config = dict(
    n_layer=15,
    d_model=768,
    n_head=6,
    n_kv_head=6,
    head_dim=128,
    d_mlp=3072,
    vocab_size=32000,
    activation='tanh_gelu',
    norm='layernorm',
    norm_place='pre',
    norm_eps=1e-05,
    positions='learned',
    qk_norm=False,
    attn_scale=0.0884,
    bias='all',
    tie_embeddings=True,
    parallel_block=False,
    init='uniform',
    init_std_qkv=0.0181,
    init_std_o=0.00331,
    init_std_up=0.0181,
    init_std_down=0.00331,
    optimizer='adam_variant',
    lr=0.000369,
    beta1=0.95,
    beta2=0.95,
    weight_decay=0.38,
    lr_head=0.00465,
    grad_clip=1.0,
    warmup_steps=246,
    schedule='wsd',
    decay_fraction=0.807,
    decay_shape='linear',
    final_lr_fraction=0.0,
    batch_tokens=131072,
    seq_len=512,
    doc_mask=False,
    z_loss=0.0001,
    train_tokens=1102000000,
    steps=8408,
    dataset='wikipedia_en',
)
Each number is 500 + 25 x the weight over its row's rms, rounded and kept within 0 to 999. Layers, rows and columns count from 0. Numbers have three digits each. The size before them is the row's rms in percent of the matrix's.

# up: layer 12 MLP up, 3072x768, rms 0.0178, rows 2600-2668, columns 480-575
# down: layer 12 MLP down (transposed), 3072x768, rms 0.0165, rows 2600-2668, columns 480-575
up2600 106:496498491510479465493478439536492527491492518541495528485496507535513533493502507537492538505503519508461502518474534514489518489509501531522497494471516517440523534543479442473465525468521464530453537491479528526478497544467502456512510464504505456482525484542509533482515473516530506488
down2600 087:544495536490511533499489481518476512509506517446507508504494501464497497516492506437466458501511489503521483488508454542492545486472496500494461505469533460497514473457488501532539509528526517494522485489531514510502501522507488505437542508485521531507505521499520459491484537462513491533
up2601 094:465522471476444527487521443516529538471499541507449529540442488500526474511543461517510507501506512475466512529499521501485501485504536497485494466560489487514466491465510482503500495456473514524488516494531482501451502550503505471514508477475491523446472494486507486514493495522470495469
down2601 099:488506523538535558479467461495499481489475506525495471520487478572523456499493487506492528479486519520480492546512499514473496480487488513490526460463519508501507500527499549493497498532525519530504460506502490474509527489457499536456538500521498487461491510499554537536510454515495483486
up2602 102:482469498518481496500531530461539491486504560495494497505508498508515517521517503499553480533471466506496514473494537477515513454488513500487508481475471524509488511540495476553558532534519507457507544536515492567494472481505484476518466498490492443482464485506511465525504515506519513500
down2602 103:475436477489487524487490483503493529468468513492509493501503479551520505483487499478503546544545496484483497522493486516523488497476478485517508500529485455499474513547470499411483491466492528512462479518477494479477537476466487490534465516481522471579497517483514481532471464552484498532
up2603 102:514445490526491505493537467511470480491467494467505535471474491542528495471475495510462529468488514517521512531526482499506503491504471445527533499452524532487490475528503512480525499480469524497521502477484521510527521476532493491525512511472485503523518489521511492491505471465514496483
down2603 101:478493470509484538488486499503529472525466466530487481517511523497520486553504493468510482459490518494523538475454503568499495515529539452555518522501539475528457471549513472513488481518467483533496483468492462494508495483524512505493542526556452502538534458496490480559532545526504470503
up2604 094:507535496514476504534470418564523483468499511499509486555481518533459481499519514472493522487476510455493523495483526483469533476491499478522491511497514515464472496497500558503465520534533491494486463534524497489505480502533495514536490466469494515533524505508495461537524511471514495487
down2604 096:472538500483476507454491494498493514506517502496476548512495512503519447480538481496484510502508464529449489512508490506483454499514463480481502472460468519507497520505514458455553521491540484548473495457497463508536480466486536481485533502458477492566510525514459488518514506495476479518
up2605 101:495500512455471499491501533490459546538466473473491492516484485519534447483481530536519507482482434510495555514474520494498520488477517485498517492549478516487504491468490496511535495479472513478520537493505497515477541468522451495544485533525481577481486508471549481507520504488512490465
down2605 102:474503506531522526514513496483485512486469495482526536523516490496488516541509521435543489526505491467520458520547498538567503493488521550521523537506507441488525515483517487515484533522523529474526502485469517493497510484484472512434492444491525469534516513529527492483526518535496500489
up2606 102:531525492505509481512502525498514552513493525503483550464531497543483490514492470515526518510456426438455489515467470501503452484518489532533465497457528527523502532515499416481484487495506474543537500503492500552518512512462507489523469486501485504543505489525483534492460465485520494502
down2606 105:536468497483462536458487468506463479507458481499503516543487466464482515464498514486513494527491529487517498466553550542498540504502517473464484511544497482477520492476468557494484481505487494494518499518511505447492499511483490515527485504525465437504495529530520491495526530523487498489
up2607 104:501490515501528446486476492470506468521511499470523508479472513499536507481488479499490532512508462542483519514501456496477499500513474481533476494486474522528512498514509510518529476473500524527466479498460534473535530519458530491538482541513482534473495515516518469526500500496525471509
down2607 109:501517493515495495508505472495500511529505497453503502518547514536470529521527476533516505482515482498501488479497523520463467517503505473505499520504496462495521497554528520479499523513538537491458513455524459521446475476494475505508486478531522457514482473526547505505502468486459473488
up2608 096:483494482500510480490470481515444512520529514500498537479463515505452512499503536520520465493489522472511518488507465531498506503521514476469514461471530522510519477516518509545482452526528487513485524522506511515487536524519454430533532500525500530486486467490488477508506516512529486480
down2608 094:495514514483430509527497492479533466503497470524480489492509481489528532471536488535462457478501459497481465525535494500464484508486507499502490506489495484497478453533476523497485505500498522507486505524490512495496508517480518505500554500476534503494500506469486475497499525456469533554
up2609 102:497540513499469454405504500520496523547526467529492492504509511511552508481487482480520509515504493553483507474550470497472517477488529489474531478439467568468533521464544501469471488488497467545487489461511510526483489517526463466501515494496514477478524484511473498527509504539461453453
down2609 096:467485477524510487490479509501520488483507487541494527467497516493518512526536489543500542527474515500501452496496522508480496509495477459507511466511470490494497498521487452464536505524494499498487488486533510465492494510510522495517403492474467512492541465503520544514560528502465480510
up2610 101:513504475489498552494510528515483538505480520454490451542527530526497501518508516524473530467508510491477481520512480539522478496506504500517493518524495527462529556513507462492531495509495513476426546499522505515498480522492498444486507508484475520489536491551509491505480495514480491455
down2610 091:523475504523452525547506456488483497496508492522477471462511472502502485521513480475505502495501511551479542510525528511531492484499563512483537489454529459488524476502491548446555534485511530504438503503494504480462530455468539521496546485525516453472520502527492490494544512481497507475
up2611 106:462522484488505512472524533524475515503479500521489458523464459532546505474474491519525524470456478472521539478512483516513527498552493495505556531463489514503480539501533500476498453473533547544501527501485499531486516488507501493498514491531517471505471464534524469528481467510554524491
down2611 101:494497493473478510458485474502523513493510478467500473489529526497498494493479519524531484462497483508527478466472466515524556471515509509507529469515499546517509491454535499500546508490467486537513485544515493500506502499509514515516467493528473495461526499521483436507569478524479477495
up2612 105:480518486480493487440519519500543509507499489502428512547492523524540484481513480479509541517492456498493497511472505504512495516519518497466495499524519472512513500545486514495468467538503513551525501477498509505480491502509480508531502487503503515493486486540517466500475456530492506510
down2612 105:500534469494554549565446481472520490491483504550561511488482520506520522535476510529458447516487528564509495477508519482483522496485463525520484527499501517520501502500491469512509514506504484502493470519486465508475486498496521475480499500512501503546529500511492500484524481466554475526
up2613 099:498498456509461501483508489526515506440505494524508490508484479518483524526492522492482491509519501496495518541517469557531473513475480479466497494509467491528477464515483486525490472485459518481499512558495486512516492502514465458514482490512498512449467485473535449475518496498450513515
down2613 100:481530478516499512493543475489484500473485504484503528458528464553561504519511522511505497537463504494516470481524502505484522461468524481531541508518466504496522536462485487465518517503501456520419523466497508504470490487467491490482517494482472504506503496532475481475494490510496490541
up2614 103:475475492462480519502528494472517470495484546520466464520540499509466509481496485512506493495470508470525519526489509521481506486527536498477540512498481479483493499508514580551493469513526531517469516533510473484534500554514546510505518536525533530511478445531529469492511474486509517515
down2614 101:471542529490484452492509518486480508512471476485525479483527474531460527529473539483449494435433497557503537530503527519505476522494494505559495532488487541458471520515474491492507489447494446514531479515501467471532492481517518456540491527460466502455526477463497513518462506502496514467
up2615 104:519535549542493468505479453484475452496540494506466479476453514516485540466546448502484505504496501504503491507461514473488447495566544500486534469477538530505481528528493500522433480506493479572475500502502450507497520509486483497535485489525507522486483499499468493483531477512531504483
down2615 101:485535495548476516542500484525509516520466474466531516501508557488507451491490507520498457488505502486535505511507488462523562460505511465490490501482527476463524533480446549457504505509513532502499499526490524566446459500528511562517497487491493479470487481512501513509516460504523468539
up2616 107:499469512448470518494509464528489522488518516492509483551479481530500529539495488514517512488485428497521538505477522520518529479504487515509473511460515491487506508569518537532511523508468512507481545450526466510517529495536506455513456425487504455549500464463524520478524490508560523481
down2616 099:536533528474502500469455516504547519507477528493527484531514527509517454526487504502540498489567537477495490489518495535553479454497482497489498502513496461532516460494486495515477547521458499515508514496485493513512444545507574497473432517535490505529498495502469533508521481542495477466
up2617 092:516522502546509475435468443484488505507500462529480524487495495508455498533487512494526528540509496474526483476478473548542514534499530527525538473513547536525494486534508478527540492529551474454497509484515478524495499473475490472507527493464480494474523477506515485534504516517493517501
down2617 100:502510476454548508500461526464483480530478537480516520510476529530537467494470523464485440500464545488486552482492487507523497518511492472527505513524482484452501442506476507518453502471507505480499500487520542510507511534484487497528510517473518525495515509482490533537541477533476509504
up2618 103:497507572492532487486494508478469503535529452432472509522476489519538492496449532456551526512516493518505501535494458475507491464538440483473498470515550504505534495514520481466490500475491535479475518499503477529497522496485440443495530436488509461455527502526484476479498495496466546495
down2618 101:483480483512446467494552464511457524509443471518508517461493498517480495503485495518472498513504492530462488490441507474534506525499515516480504482497486507502494495489470516501505554480509476495504514517451484452480526493530520518558525531512535523480516499519496503512482516487477490531
up2619 101:482500506462466501511526475499512533484499504485513554501485514522538482490503511543470504478511547503473503451477471504501535560520467493502524514500486481502479483497521485507506499473516532488454505512497516509476519530527504543499502505510510484499503485563491497508509474507487499517
down2619 098:508521489499500539509463495485543462476470449517484496494560498484472483519438517480492462509500513539497527482527479552513496503488540527501502475549533507515474458442530536476512527503509457464547496493478532496507460485492457479520531519519519562494474502463474484490493507536510504475
up2620 102:502492515476449478543468490505468518516518490500491531472523467512502461523464495481505513542493525523542514506519500505524488466529483466476490487474518541492515508478491479507470488491489481527523511515487492540477533487497484506460483486496464476490528485511496551470531497516491474470
down2620 104:442516475533491529486499516496545536515481512490488549519475475491469532492588505541503524526485513480483494548492455524515472515511465557460524517525489460486475529482503471505546449477478476480458482474462522493506488522498508518483571512508493520467466492521535512534492518439500496500
up2621 092:496505477471483497476546474545472483496476465489549516475476543518479490480533504495529521498535513495491478498468468490517508477515527508543493538474480533499494468464539485461527481476508516484478479537489478517480539520474531522550474460541536515454512512477532513546485504533485492497
down2621 094:518543490490527536556455523509461497490510495473514508497453480502474498535479453508470492513465496447482516524486534505497521512520493508473480508514506524504516512537447476470473511524474463508469489465524472544491467458509483496476474472470510482518517503489510515505496484484496480492
up2622 107:488484505506487456519482488560480503521550514479491519508467473502545499529514491543503504460515488533513497552536460522479437457479471518504497482522459495458522469511510466511466457490514488501488506508516468508486536542489465512547528518517487510502477499506505508454470465503482494506
down2622 102:465476481519489487474459501505484493524479508514470527531503514450501483487514502516498484537507499475515497517477516535537463538478501516529505502470478541489526501484507523509542513469509512506473511500498492509489526496537539523441449513521517522496519511524511491485488517525473474577
up2623 094:516509497508523504541522466498465467474470513521492486493492478524536513438493463520488510484501522501481465517517540509477522453511540504517464506503528485508516517528484503506450513492466502531524465495499531522484504516502487524474518465466477487481484505537495520437482476441501493484
down2623 101:516506530497497509524511497502506499474548517499500537474471558519466521508518461516480519462473476499508466480516475422527481498496487535511507466542487491488507464476541468496514494503466532551513502528536534489491493457478499501565518507529495473512476503503548473510477461504515493483
up2624 098:515481539513475514487511507483519523483490498500504482462488464516497488503486519479460509468493495556513502529532469503507495473506521517508497540516467525489539493497498538499448501495483447511480533460517485442477508507492500476492537474520488509488572512495533494481525492507472513497
down2624 105:546514491538499517530480518458487466501552460474475523484468495536499490482472487510528515509525516545500536525524512518490498494530498493556499513541500474513485476507466502475505512501491501491523479534485487499436517510497440500506483496471494555477486509553518501521537458514539514501
up2625 107:468502481511467510485513516538498501494533475510507502548488526528521491508508512476534529475505525491498477507519489528498491471480502480512490537455543516523477526531503499508506509458512463523492514558486473494478547518496473506477486484507497508487472456496566426451459497495516545522
down2625 093:480481507491478524532499459456481460505516480496513525487517564495549497522528519491495490471501445477501471523493541516522525498551487472509516434545497542522457480489530484478519476472484483506470515508485494488488490514506459530443492510477538512523483481507465452510503548542488512485
up2626 103:508493519525519523540542521532478520531485471548475506471489494523489518501482517445486495516499464499462510508480473483491512501520467514472480498490457518473525529544491469507496501483498509459473527492514499510471547510513503453499485491495502514482474490503530504505494467560525506489
down2626 100:524471511519521529513524486489481488508467529505484538479503485511517504487485476522512516483489468460486488462519520570525493485488478488533489447467546523484494493471475498491517510509494522515494534539467500491477471528521552518490453504513511531482491492508498514485533494513548470476
up2627 103:484510530459490460471529532502486490505496541492530489518482481525465508499472477492530506484504506535491552488491453559570528521476480502502458496510521460553532525509471493515542492469518503477455535498477484474505509530457511489469546480512478483489483473548505475440502515533516522497
down2627 103:523512526543487483498496490497561497479508488496505510495490501516461520513489498517467494477518426484479453461483499474453510482485520491473559471489503519503478492494486485481506467510527476512507480474499499475495477529450488452484511541497500474495490538453460512532538481504514472523
up2628 102:450499519518508467490471503484512455497443507550484521489484469536525480538521479491479509488496508494461495480498485514494480500486462511450494450505552490508452521505502478522523513447511502496468515496485504459546554535486516454497500469492499516507447485522524466473513466447504536517
down2628 092:520502462457481488510523545530457481493486486514490490480512539498502497504512582465479523507501509511472463472523474529500481468525477501537522492510517455507473487494494462469519491501496504510478533500521488515484533518484467498505544526512521502494518510457551511559491498533503510493
up2629 105:526490478459495498531471530496498447517493531480524547506462434522503533560477490462545523500488501517509496527490507548494510515491443513504495521503489517464520557515490473526449499475518472453491475553471499479464520536499525505506461447492508519501489531493513517479517478495504508515
down2629 106:470504510482496503458520482502468515482557504531562484489506519520520502518522470500507429546468522477514545513491543484470465516524469503540495527480456527479454495510533525513468526501501505467474540496544520516488474522503529482479453528467521512491514534476450505506473481462527513505
up2630 097:481470461533502500554474494505472525513553492431504464451471480531533475460537463521522482508469467506526548488449473491552490461492498510476477524497510506504519505472544516520462529491497494539482497496466554509508483471505491521495526481490527440486472494570544539497511517536494475531
down2630 100:472518486502485548528494480481493493480451546487511524471567484521484490450492517518496488516556479481503441496500519506500483507510511513492507497491491509513510497502530484494483516521473502462498514492502502463511516465473523507544450497480544519547561513513476510498558465490489544504
up2631 096:526512486487468495491513485510484469467492515529480464499511499504504521480506542491524544489500530491522531521524487497570469464449500472541521456484476481522487505483506532494504459486486491486489496523491494510507502498494476499500481497484522498487502483520501499487524486512523494490
down2631 098:518484472516481466450520469474487484486504507499514496485540536534508474501471495489547512498519470453525496473461455476465555475497490475445530499499530497480483492459508526498491476515475504482496494522480517507491511499470527485475561460540477483516458507520516463497531458506495482480
up2632 101:448534546490477511507446476467525541526466488486506470558525506542486518463512479512529513531512438473512494523501485482496459528460478478512476450494467523492485483472521533507460505471505493497508537483507554503514482523522477503494539508469534479516491471510504479459519461523494491472
down2632 102:517540516537543442497495523483498525501471459502515501481515513525553466536515541451495458513528515536474462443540496530478470506521507549520478536489506522490498431486486555495473516480494499478493515455468482528497511534487536487526492482488466509503506527498560560528522500484509512487
up2633 104:485529511499491500528520459515471500532529506521472531512509482530505527494502548485527558493492512476472513494529507537489503455497529483512508466495512475540534507527519548518456472463518494524483492511473474516474477511489537524493488494500494520467514482512467443483500480488540471503
down2633 091:467493467517486592489486523509513513487491520513495516533490497475469497526490451517433493517447502534501494516510506470484532512489504465501518514487520530511472477506518505479464508478509492501528483491533496486480530514493458522554486504507485509503520529511540538475447484509525489575
up2634 106:509490465477478477502506486497528514515481469502419516514516508522494497506494486518500503546495473518522517554555500523522514536533544488519519517491519490478506513510468550513469464490486500514504523501484477528535484485496510527486520476534487446515499475462494447538529497506522523491
down2634 105:471543525472473525496544514513499484523511482533453504492482476552491518477514475470497531517493492483496509509544521516471519537471520496519498530514505492530513495491486517494488461464475509500512515450509491493509488476513474469478490520534509480494486510511499480537478482506522443502
up2635 100:491484479478486454477498537509504502503501492453501516518492484508511519513479537467493497462484498530452511524467447520485460506503509501480509492480525480476516507544474490494502506490527530538484494534454470510507505566503507478489498500480510524481499487495503469501524483510469572462
down2635 099:478522500501460484520496498462478489497493497506510541508485458549460509469491484497486521471501492465507456458451469517491513508477496461553473521500514514549529507476515448464516543452514471532502506496511505520490498469502508517536512509461508509492528502489500487486510513488461491442
up2636 109:539532493487464488452507480509477468459529522505470468516512487520509522498530528503506506479474519479479483488475497512513479514504466503491524532502552525497510555528529500536539491478479541513518482494550508515479515494484492458446478540495496496512512520542545489506514489469504532503
down2636 105:617502538497507482442516518482471486536511520530483498506505494524485515478559455465521496530484484501453480482478496536469498536475519485479530539450482513438486516495548486496507479499487484461505491498497488487473533480497453479456436505496534504529550506472484517494503485473469483514
up2637 102:476484487516490507475499463514503467542489497439502489498472509489543532489471493496455516527545530490489497505469495539523472518487508474497490483487492503495437506531484525494483552524525490473485484519524585511497458479488474495498534463507495454502453518509535521489489521489498513460
down2637 105:543505511470490517454499512472462476487505519537496502471496498522491545476487496533562520470510531501510488501542526454512482497487545507508518513502493497508503493516506503508490502463509510472515497533489498523458490514477491517526433518498473506510478429516469499498492494504480518473
up2638 102:446507541483499497509537465475538477453499478486505462547486515506508495495468506514500528542469519537495522572496477527497501494540547489567476473464519496507472522534470476502507485532503503523484558472514462516527510508474494458543552484483493540491474514520539498513503491474545539487
down2638 096:489514487476467490554526535494468493481490509488479479537518493507525493477496489489481517540565469509490518479480505488502518518520499503486491528542451516478501479474488497510516518500513513478521512463507478512510490471491521475509584448510476512528530521478503499492494538458494495486
up2639 089:517529514513493523564507476518469466454476479479480484495501461507513479524501479456488499496524534500509502507502523543514468493532457499459488498524521521481508508488529533475495528571478492511524506478519500520518477450509495526520518483486478513525504506485540481485520490468510537467
down2639 104:499538458465488570495484459540527502540460506509490496511502511543514502532494524469454510492501503549521515509505471493481516468501517539507509494513474461504483500519506468516456495502494537526468571442456560469483523540487454507508542492492498525492462506523477522544484512528509494470
up2640 097:513477462456492537510493515473492485482506471500542498494502471503548488516544520509476531502453530483519507488498507483471483562522516525469486567470520500458483542495512469486507499437507455486507491499478483467469495510529439508506505528492534498469479481525520464498484505500513495487
down2640 100:575490527465460483449466497496449497481509486499561520474464481550485510496495536497520500501487535501489546489489518510420502485481502514516487489504501468480481529489441476544513537477518451540496525508532490489500491509537495499496470486515478505524509479472492530468467478498490488480
up2641 085:528492509487499484518440492474498505517511490485511506530486526534470486544489480489495471518527505520537513527518495495533472458551495486480481440509530498555497550464542514452538493437511490477515479525509491496457533526486510507520491462501506493506464484522538531508469468541509534507
down2641 098:573512499454529513497460526460508526494535489511546544501512508524495475509497537505500476492506554457520533506481506485503504449519507450505488501545496470500502449509503486482499512498444455518483512523487515539509501525500491493492503540467508502520481571500534550526471495457492504485
up2642 091:476535486512479450511520538516453454519511526514492479531484495499520496554490466476487532465443481510476470502501485518557510486482561497474519498505538518505516543472481511493505543498512541483501503507504479518487469517521513448507458518483524539507433488491534509501514515506508479475
down2642 085:480492500518481495507498506505475544523459491477483515479499519530514502495466507547500475483482486500480522511557485491497504489449481518503529527480485487520525463480492522461465515507519482520450448487518491485512537488541513502513456533515444469507483473494520543513476476469553502483
up2643 097:489514488549512458508528526528474549462495514484498501507486515538538505484513528503547511497506513512487491512504463493476484507526459506532519460538538492491522501514496496476477488506494508521499503526533460473509502526520532481529464505478471497489503520529498467474518502489530520510
down2643 104:498528486478468492479538525453484495480474509446521552472500476492491501518502473467483458496510480482474518494480549503507492492492467512514498463476500467478486543510555494483469527479484541529532505479448527493497505482513496538525549499522494443532495501545473471563479482488495512500
up2644 103:509521461516521494464530494480502512541474481493510481522490497480505464519526465485533486496486498450538539528532500542500515454488497489499541483484502462507486502533524512506487489501502478456519500489469503502536542528483492466539477517514534498498478492510494535513481507552501515509
down2644 106:484468498500508512507505448523469518494492517505491482519532498544497512491501502503483504502520534458511538519474507469488465532483509502504469464561521513505536489501493493541479502497492517457570503509498532482514499481490492474502537466550472515501534475484513545535479476528453512516
up2645 097:469511480491502460529462537505551495494506460523522484499503495522475485485537485496503511466491505482497549504489502467524488495497503498506508522529510452499483509524478460518565512516488525492500502496466492498521492504544473488520519524504522510447504487546538498501541465517490516485
down2645 094:484491474447495482497507471510471466536498516505470530509520481529470539501487457484526518452512504552465502519477502526501522522505510501512540506481535467530496509472501516492478516505542465540494503519484504462463439513497506503525463542497504517524493535535543461518480474502488508497
up2646 101:518500476533471503460507469493493501470502472487524506495538478519469478528498504526481527485495543500533512507530474492492489531508500524485509488506505506508496486495504574515509521529482497501474500514506532515501516523510523465473524462455532460506528513485496522443502475526493491491
down2646 102:503499503475529506509501502502491523472519483540463480479504495545487503478516476539460485508490508471522530499506461546472549533523556487543496480533493531536520505546522532487514537502503517482496508484518505500473497452502495528498507493493519528498488520506499494510519467446521493492
up2647 106:502469489479465522462521486479493467452493487532517506551510496517527467487496475520533516504493502507494503517517516536511499509504481480517471490541502452509530508504500489492466436495537508510485550540477492543508501487551517513538484453526477515482498462473462538465529498491515533484
down2647 100:475477497518510494504528489535475508480476472449478489513494523494510486516462491482520498468435488480532451520505467505480507479508471460502494492526499518473483501481494554504424497441468470469477484501470531471492510535454502488527588481493522505496482466483503531449513520486513523473
up2648 105:499521502496479484464510536502538447553514488464513521529490524519511518511511472465522459526473486534533538569515522569473528485492484447472513495491544496473486512530475478520474486485554472515515536543545513506474483497481489500475462485505480524482470494499519453470467449502510506515
down2648 099:510511499483524510514489536523468507496585503470529474513482478575487511525511542502492476463523547517511527466481518484484499493473487489494470535539494469500485528492497503496503519541516524496472483433526500481502515503510514509498457530493525515471480506532507480493476452563491513500
up2649 101:465464483510503472492472499501464470521506497483564500516487475481508486508546485500524492518467501549458488507528485518486520535483472477483455458525574531519504505518511503468523519488505524506493503493544490484470502506493515450518492477504481536494498504523517516498521510487517496501
down2649 103:472499506477526538548513501463476476504547440482484503535530488582502504460497545521529479509503496489492475478504514515494452468535510523517491531485533474494491561501498482494486505489478523476510526474463495509475492480478534500538529490509490528486494508504484515520459476503538538439
up2650 095:502497510455524476493514513521539527481530479497505520497530474493515522505516521508503483505488486470467500491487506473527499486507450528492557480500480524495546531474499473519472521454471500507474488519526472509511518516482482482497508488515505488490515462523502500478476470546517458512
down2650 104:495518518472431526526490514517513480493502529515484479469476447457535520522528528564490526525510514506487486572499528487488451502528526511463498490477538500522484513540522492513457505501506507484486476532512514497516467497464480476477511499475491496452480534496496554557508531487456512510
up2651 096:498489534499495495483515514509482483479491519509495515491541492505482474480499513468504522486526553480461536471493482509489526508481480473458495525500515550490465503494514489524492513487478494476506525488473507481504519513505483464550507467462519500492467505510505474465528504498518504510
down2651 092:503514506492464492469494506549530518515492503494496433520526517518530526491480461517468519494474448504502520507509522488478520484535489495528485451517463515464444511509500495482480505511488485521524471483509477497543435507503493495447515463511470503478482512522482466499505518515504498506
up2652 108:473514441495509507493492485458578484473476542523468533533484491522542463497504488471480505524483515491498551512465497483515516484484479512493534448495533497510504493451497492498474509488502482477490484511470536503480506538515495494554527528507520517530522524521490455518484451510491510490
down2652 098:440495498486485478544480527524493508539525484499521493480482496463498498486495507503496458503528478504450525543509563465469495489484477491516481485499457529442457536511570495526526486544477515490461490436480483516511474516515511505471566509511526493481467493510496539495513566511508468458
up2653 099:493485496489511478479510514524479507524514480516480491520500526499469514520489516491478548498506502525512515509482519510505524490488480503520515509514495479492500530547506476530513459483503477531498498502508441543479567504535475456506525434541507467497495482545545525505498461485480467506
down2653 104:496464455484527506517493514513537480544485509507476486503530555534476471490489494515514530493480500495498502521476482497524500498521464476542516483514450520491533482467545531480471481521516484481513517519472463462499530529501501513490556518523508520473505521496505515535515489491492459489
up2654 090:513500468472509473499540461472499461498495519501475525480478477473528516501456474514483480482466479539503536489505481507477483429493492518454522512500538527514490474529490516497452505474478504497520523539478497514487508495479498510511485527474497539531517475462531460508498484451511500484
down2654 090:577455538553475542468519505492535548476506472514506489488519500515504492499503484477492523492540522453527539509499473466487557522506529507480467433487505476496493496517513523503512522480474490516515453512480515489495544508527478522521482493500495505516517526465505495536486450548481508492
up2655 102:514509523494453471492508477519490485477475492457517510525481508515472483521511464526518508440491520514470471481459489513529479530507488518501496536512491545523491490560477523498493517483496480506475516511494546517467533506479502455508515510475523515514498470515509551490512470482496491467
down2655 095:452553497500538481513480540521514502545494518515486550487485517479557519517487516518462507490452489466504490505507525542515486505512532472513486504457513507517476497488544504488483485539547510547518483540501497528478537537504509500461544515500528463456517518484503542485528520497505532497
up2656 108:496510453525509498478508496498509490463488518472500530550509473533517518519487512507521494481503514523496543529499508579547510473487442456470518474496530532510499543506527492512424508477501534528482499523514493512504503518532505519491496518498488489497491512490559498509473491498513529474
down2656 100:508506499496511482541493486516509468471504497522453509471525517497518515515458482510479506533490467529514516501507538494474472439508496480461493465500501501478498521499490531524558483555516539493464520464498479496547510477532511487495447501487525473496500501506508501560506503478504477521
up2657 103:482527506498488499509538532459477550503511501458523563527514495524521485532499484512534515556499514482506507498535487501509489515506493501490520500510508486487482541510515509521491477487506470522468503505507503492465498520529477420563507497492549482494472480490507471507489467506473493463
down2657 102:496522480488490478573524500500509488462525501473497533504480478510508512482507520480468468470551473537501518512485519467485527489499454525542523501492500496499499545521517519478496514498545515498484503498482459462517499486477533536456525513498508496503483517545511499486517488490517512516
up2658 103:419493492476492487510492510504521519514515457498505532519483476537512516532505528490500504516443521513495497497475498528511523485511518520481470515494488498537503528530532527507432545499558498498466497506515477474496550518466532489519498502448465553541478527480515487465493465509521502437
down2658 093:487495521487504486468509547484530490507494497495465465511513514433468490541520507494484491504470503500479495525508543419495508508464493464513516520479488530526489554519432486512484469497505498462505434528509479500494482447538468509500540479545544448476484510495522517498512540497457494536
up2659 098:522517488453507535496503456495544516476490504486513448521545485529461541464553515511468481519493489498493503468514487465529508501500496445520528480507510490499492491488453500489505499470444482470509559459464503482476489486533483491505501536493522492486496479477528505493476480483551534511
down2659 106:536455488503485501452529515517516549507499493480517482493529516529531516534507530459507494479534483439539473512520475544504531455482493527501511541468498523508533474500474519459469498510476464526460488510467501468551522526534518515484472518495521518509466498483468498559501483520483499498
up2660 106:483528497472501510498462497522529482495495531499510537520477486526485501481528519524483508479505490518484465488496525503431499482482473490529470504486475536508474474519499479505516513466478502452459532511518478514486490518497451494483489498486514488484464492487518559506460476503495522521
down2660 099:472493498526512473515493530545512500495477505525538475545537485508474463450523493542499440560516478494520468483491501516487454548478511526499549549512490513505414492524549464498513524474480502506469557532524475536465461481497480477540450488513486498491482509528493550489498515456510506523
up2661 093:463478488480517495507470526469525478473535490506514504521499480479486495516528494502482493519494427510495512474468492482528532500480502452504508515508475509477505486494492465491506472490476496448491556512447557505511505509506516460506511486491534515541526482486497439524526518503520504505
down2661 096:469472533506462487479506486487527491515501486515449473515486520507483494510560526486501490433480467465504471514470514489511511524504490503487485478483496477487480486479489457531496490489515526506449542490502528484491538463443495517507536502529478478514524498549540474481480515520499521527
up2662 108:500516540499501485514480453533485502523496531488490550519449497530519526548510495508544536490491544525488517510495518501508489465518544504498483488503513481479521503463501499486522508513501505466486488583465564483492510508470498463510486496514492533485506505526479494471475488537525529474
down2662 096:578477493529508538510501502498438504520513484476504504511503556496467490520454495472545507527533457541493473499558529518482486551475488443504500461508503549462463545559547479526489475510552480501525497514534493483529479529474505488475399495513510523501482513498498515476474580541502494488
up2663 116:510531482470461493530525456495520502519505500508504474476480518511474524484483521516516493488498483489459493495548479515495501514512515508530487433476481520530444496505504462534462458470494537496473503545475480528529497516527485513541464526545500493473508506543499472487485455482505504511
down2663 103:513475492523501480495490484526493487507512549508473481519541470431505525492507487475489563515466545486519479471514496465471498528512495467473501498526502501510508470495520474482514487512481510506467476451512495484501523514507470500525387506488505522491511514485449475511486551540476507524
up2664 099:459469512527517477512493485544460466520488498491496486473471468525463476472480558475492491560503509511479525467506522514488503509496489542484523500494509544571505499510509507506501523469525515543502511502508468489477523588531499502481496492494502503493482468508539495489509507493469493527
down2664 094:463520489523484547472490503502528494487461495488491484508539523508536521496502512501462505470509537540508501480510490514500478505519516474482505508520462505526467523493473476494476482479492522486516517532482500473497528493514502499509563529473500488482494538528468519489517509504509536533
up2665 089:513507537501498480499483529462546451508500493458521498469480477489510561509518531522532496471462484501567476475497495498478509448502499504543469531518506534528483534533481483480478512514517474491490498533524484540476462515489465513518516463455448541472520494503493553540545507487525501494
down2665 096:521502483492537582473518490461483499494502486485483493528521500538475507508505517480458550517498523519457498466485522553517542491471509501529495480521521479495452485505496532538504511488479504449503461541457512499496523548491525533509540478543520486499455518462502466570483484475517450485
up2666 092:519497462530469523508493469507509478519479475524502506491510454515481489510468526496547507445482467528479506534475499480504469505517462485455476480484449513524558505509570518494505491486533521505478503498517512497518460467485522522457508482522512493504450452473499489522531488464505451511
down2666 103:486526497462460514506530489527481510489457486486518525527483462573515508421470527492460500496495505493487471501488485508476501507480528518503503490545455482478514515505520491449455454485459496455503558526536504497512508558527463495501465511526511522472519511477481483529456450529475506484
up2667 091:516489508538459487535516481492464491526483508525493496484480486501497538457492528501540525487468492535510510516492501536514509521489525543522490525519525509502474507484508440523501491485528538511512527542457488477477561497468522483510487492480518452515538512547503468484484490501527477499
down2667 089:548503519492488472490521569489513470435499513522512504492476522520519507526481493505472486500516517474496541486502501527493520554469514522490526528497512533493528471438464535502521509471497475448501506503488489453455475494512446505520459505475489514550491485503548484556486452504478494485
up2668 096:512513469478516489514515519477497477455494558488491505486441500483514530506475507501530480483474462516482542497478498518460461496497485483503514483458519503506480511502481513491481494456524539504500539486459516492457544514469504527516487518517526545488459507531476494497482472469503453518
down2668 100:517530474506474473504496522509521538490467445552530510503505454545453542492487500503527463500476504501489502504499463444514476494465542513451516546496495465510487498492547520482505487521480513515522454520555519475480486460500538527508496507475481523533455508505458472501452398486469488466